Weights of a small GPT-style language model, trained from scratch on English Wikipedia: 7 heads of 64 (1 for keys and values), 80.1M parameters.
Each number is 128 + 24 x the weight over the matrix's rms, rounded and kept within 0 to 255. Layers, rows and columns count from 0. Numbers have three digits each.

# up: layer 9 MLP up, 3584x448, rms 0.139, rows 3317-3324, columns 112-223
# down: layer 9 MLP down (transposed), 3584x448, rms 0.142, rows 3317-3324, columns 112-223
# gate: layer 9 MLP gate, 3584x448, rms 0.133, rows 3318-3325, columns 112-223
up3317:115132155121126089116118123104090147157134085096133106129136114085160151093163125152140107097103133123133168106084163145148111143130129093138145134116096140131139129098140109089152068155101130145103093103096189139157135144152130120154095079154083146104157122091148097099139165126146135143113152116101137109128150129130154136108099115131
down3317:164166114146112089106140136160145150156054122119118115135142158133135118092134127121149141168150129112153146090174081131160137116115151069142109075154118100114140121169155166120124176112132143107135104110135130122130111155102116131087140131123144110126111162125131139105141146117111123084130131155111129089174128174104160120088161151113
gate3318:096145119123094165104089084135120091129135114148124113121113168179134138146137149125095106165182146133143090118114135081111139134130107151117134156112123133132134111107103131105102154128117110119104124153104151146151108140132074196093159122095153103163103129160142144152133145100102176115135121143091129109133155111140114148127163144107
up3318:092104139142119164155107125162155142106152102129129160128130133178117158094154118124102119118149144134103171138161115118131100107129096130131079136139138122153159173157171115155084139095141134165118124107057131115132115137128153121118096193160111114155122134107125123147180058121123159129109153074108080117059123111100101153111128092171
down3318:153133126096133101166125160078131114127155151107123157172163162119096131156134131154123101143142139161147167133142124155120108127130088189119094157138125168176158167153149147159118097124130134106120084147120112125092124135130088139163141101127109137154143082122089103107119120139135103171094110118091109118128109134137119140115099110135
gate3319:124120109173125158126107121159128140115145147094189111182134115133124104138129130190121119097120153108114078149075135136113129106094160098121091107134102117133110152142157138112166140118153111131139109127119112094164129097102174128111149092138147140126112093158132137138119146153130078145142138154114137128117111142126165131134113150078
up3319:106201149137150135081067088100113105161129126145176109172087153096128125139127109103117122161180116108100104115142094145101097094125129141114116164127117132184132126137138127119112094138081153096122138138174133160128121112197153153122146126094116149122137123128105144117146109137073156143141131171159108174133127147190128155135099164153
down3319:140167116113146150161164124105126116147168089089126126120129175159113122128085119130116178100149118116124100106084144134111110135158157120140090121159107132151128105090100162114128156123116118127142132112117088129112142094155097112131158150102093166109123115167137122156098110099098100113152121095100111092093108092114077128135160183114
gate3320:185133126122152119095121134137128131112136132089089145106098095120119157126141157146149114145150127135101150124126128182122145120106167153161157172129159142104084119129147087148100104147103162101141121144109131125136080152138132132121136103122091128097096133124118086177091121139155153090107118123173141116161154152137116127115161137157
up3320:129133111141163127117122099155179120126117105131148153115096136098113120133164146133144124101113137165087113140150127157111157091110171139138164126166126097125133147088136169121133122094125076085135128156140116099120088109141122148149115129132125101133148146169118126141161100119109149157074131117160101097122118105160126127110124163141
down3320:129138127115097166159120133134183149138147174133115119163112115126144123164132079114138135178120108091148137156160138140131145145147153098142114132077103147107134138118113157170099122134117131124107156122146131144125136136132160060094106143090157101162127093148159083130103128088167112158084130141167188075125159140112133112092168136141
gate3321:155127117094086117122107144139118154061117116133097166104109157101162140124129122167132145143123085099165108092131122125134120093178154113110104137116132129088136094111141141092092105107120121139163142157126138132131167091115127119164084068115140132185116156108103086080140124153100156107105139163181131135153134132118158097141133170117
up3321:145107136117146099095142148163122150125137112167095152133127153102091124149122140104137113103120132148147104106123157160170129167112120124131159134095139116107184145074183128128154100121086131167125167154145136105146127106160097153151105121159153118083107156117182100141124127101162100143124153128080114147089150091159106119118094133077
down3321:180146136141102075138083136185139124108091067102137127151121163118097128122131162136120144131122121102104143170133113122136156103060139118127083148176103102158145165106139114159155103146165133164143152154107118148116106145103140128109137133105132156123082103135138141110138151108177132139196176155170123143123123141107136149122125125134
gate3322:103099124127116142122127107125147121184112096120129125136143138143108086119151094111115112138140160121133123136132135123110081132158115185146132125132147110154135117146141101136121168113165114172178136104167122173099144137116131083122161108091133158103138143102150116114153122106126089114120128134112122133122132086121171104138162139109
up3322:170177131067108101117157114162113102130136174149143133093186098131108140127108200108129092111140099152097141122145085137152098134126098095106134142100121136153128124183134165147134111104135123124132135127129139122144098141126131126164103153127115154134105119155150117109137149135177117118141139106093156132142164128129130149099150108129
down3322:138104133155135120108127119142140103127121132122112163138124105080135119096130077138146137133148123123148133201158154169122144107103111131157094109120137122147145142108100117136105088136148129126094124150155149156134168125107141155143123101157137156128132090115109105122138141140164175143059119144145125174092076137106107110112106125118
gate3323:114127171125118104114142121106156134120148103120121092171144163110171097174091186163110125115193118148116119115174137139162102117206101096136162121150121120076108116098106130145106117105126107173122137131172096117087152150109102093131168136134121105111107152147121127137102142150136153125139160124111092141093122151083104182132103100138
up3323:136175121165114123137110130141110113164124114127121154138092115099087116112131112129117144158138081163144134104153145173122119170096102128141112136125100152132122198153146087141136122180117105148133097112096122114134103109104115125132137141115134146157144148098110143121131068150089143147113094151111107144125133102076132112109089145139
down3323:137100134149077128145096134132146089081119130128084159137086143090120097116116116122189130157121124140136123121150129121155131158115168105122123078122125104135125092147144160139129083115096131166150152098131115115085151076123145151125120089111095123134135120116128146129145132086117198128193102116142126130128134109170143093142151098140
gate3324:092132116110111151132154105098107126109136175110152088149155171128095168123119142147122140132107130122108142137108174119095112132152108137100181118104126138145108099162131111127070154109044146121128154138141107126124146148171124112110111117094123138153132130148141083122136131150124133147145152098121133101086140069150100118147113176142
up3324:104132118131137154126086121131111086142148125167145123132142136090138108093144096098140108124116130146125122123136082140141121130108140149142152127109129164185149125148122107132103150131155119108106088112106098111102153121107132179126152158153137089126086120101110136100100130115132105121159103097128102122145169133150113109148152144106
down3324:187112133121123117132124133135122115089077141119098077130142121108165107102153092128121118138110062121155081132125137121155138081107137144126151144104092101133081128089098103176174124119102139146138146194156161120178126129128154126123170121155103101098112114135114155154103144112138099136143121165149142143135105174101124083112143110154
gate3325:079129096132105105101103137148153125165110128088097152141118126169096118147125145121108132135115120124174070117175129147116140111124166146125131133126084135125115124122128147139201139104195083118163118128143127127108076148115131082126119149090127127149129143070143149116095121118104143115136123137128093093141096112130121124094082139102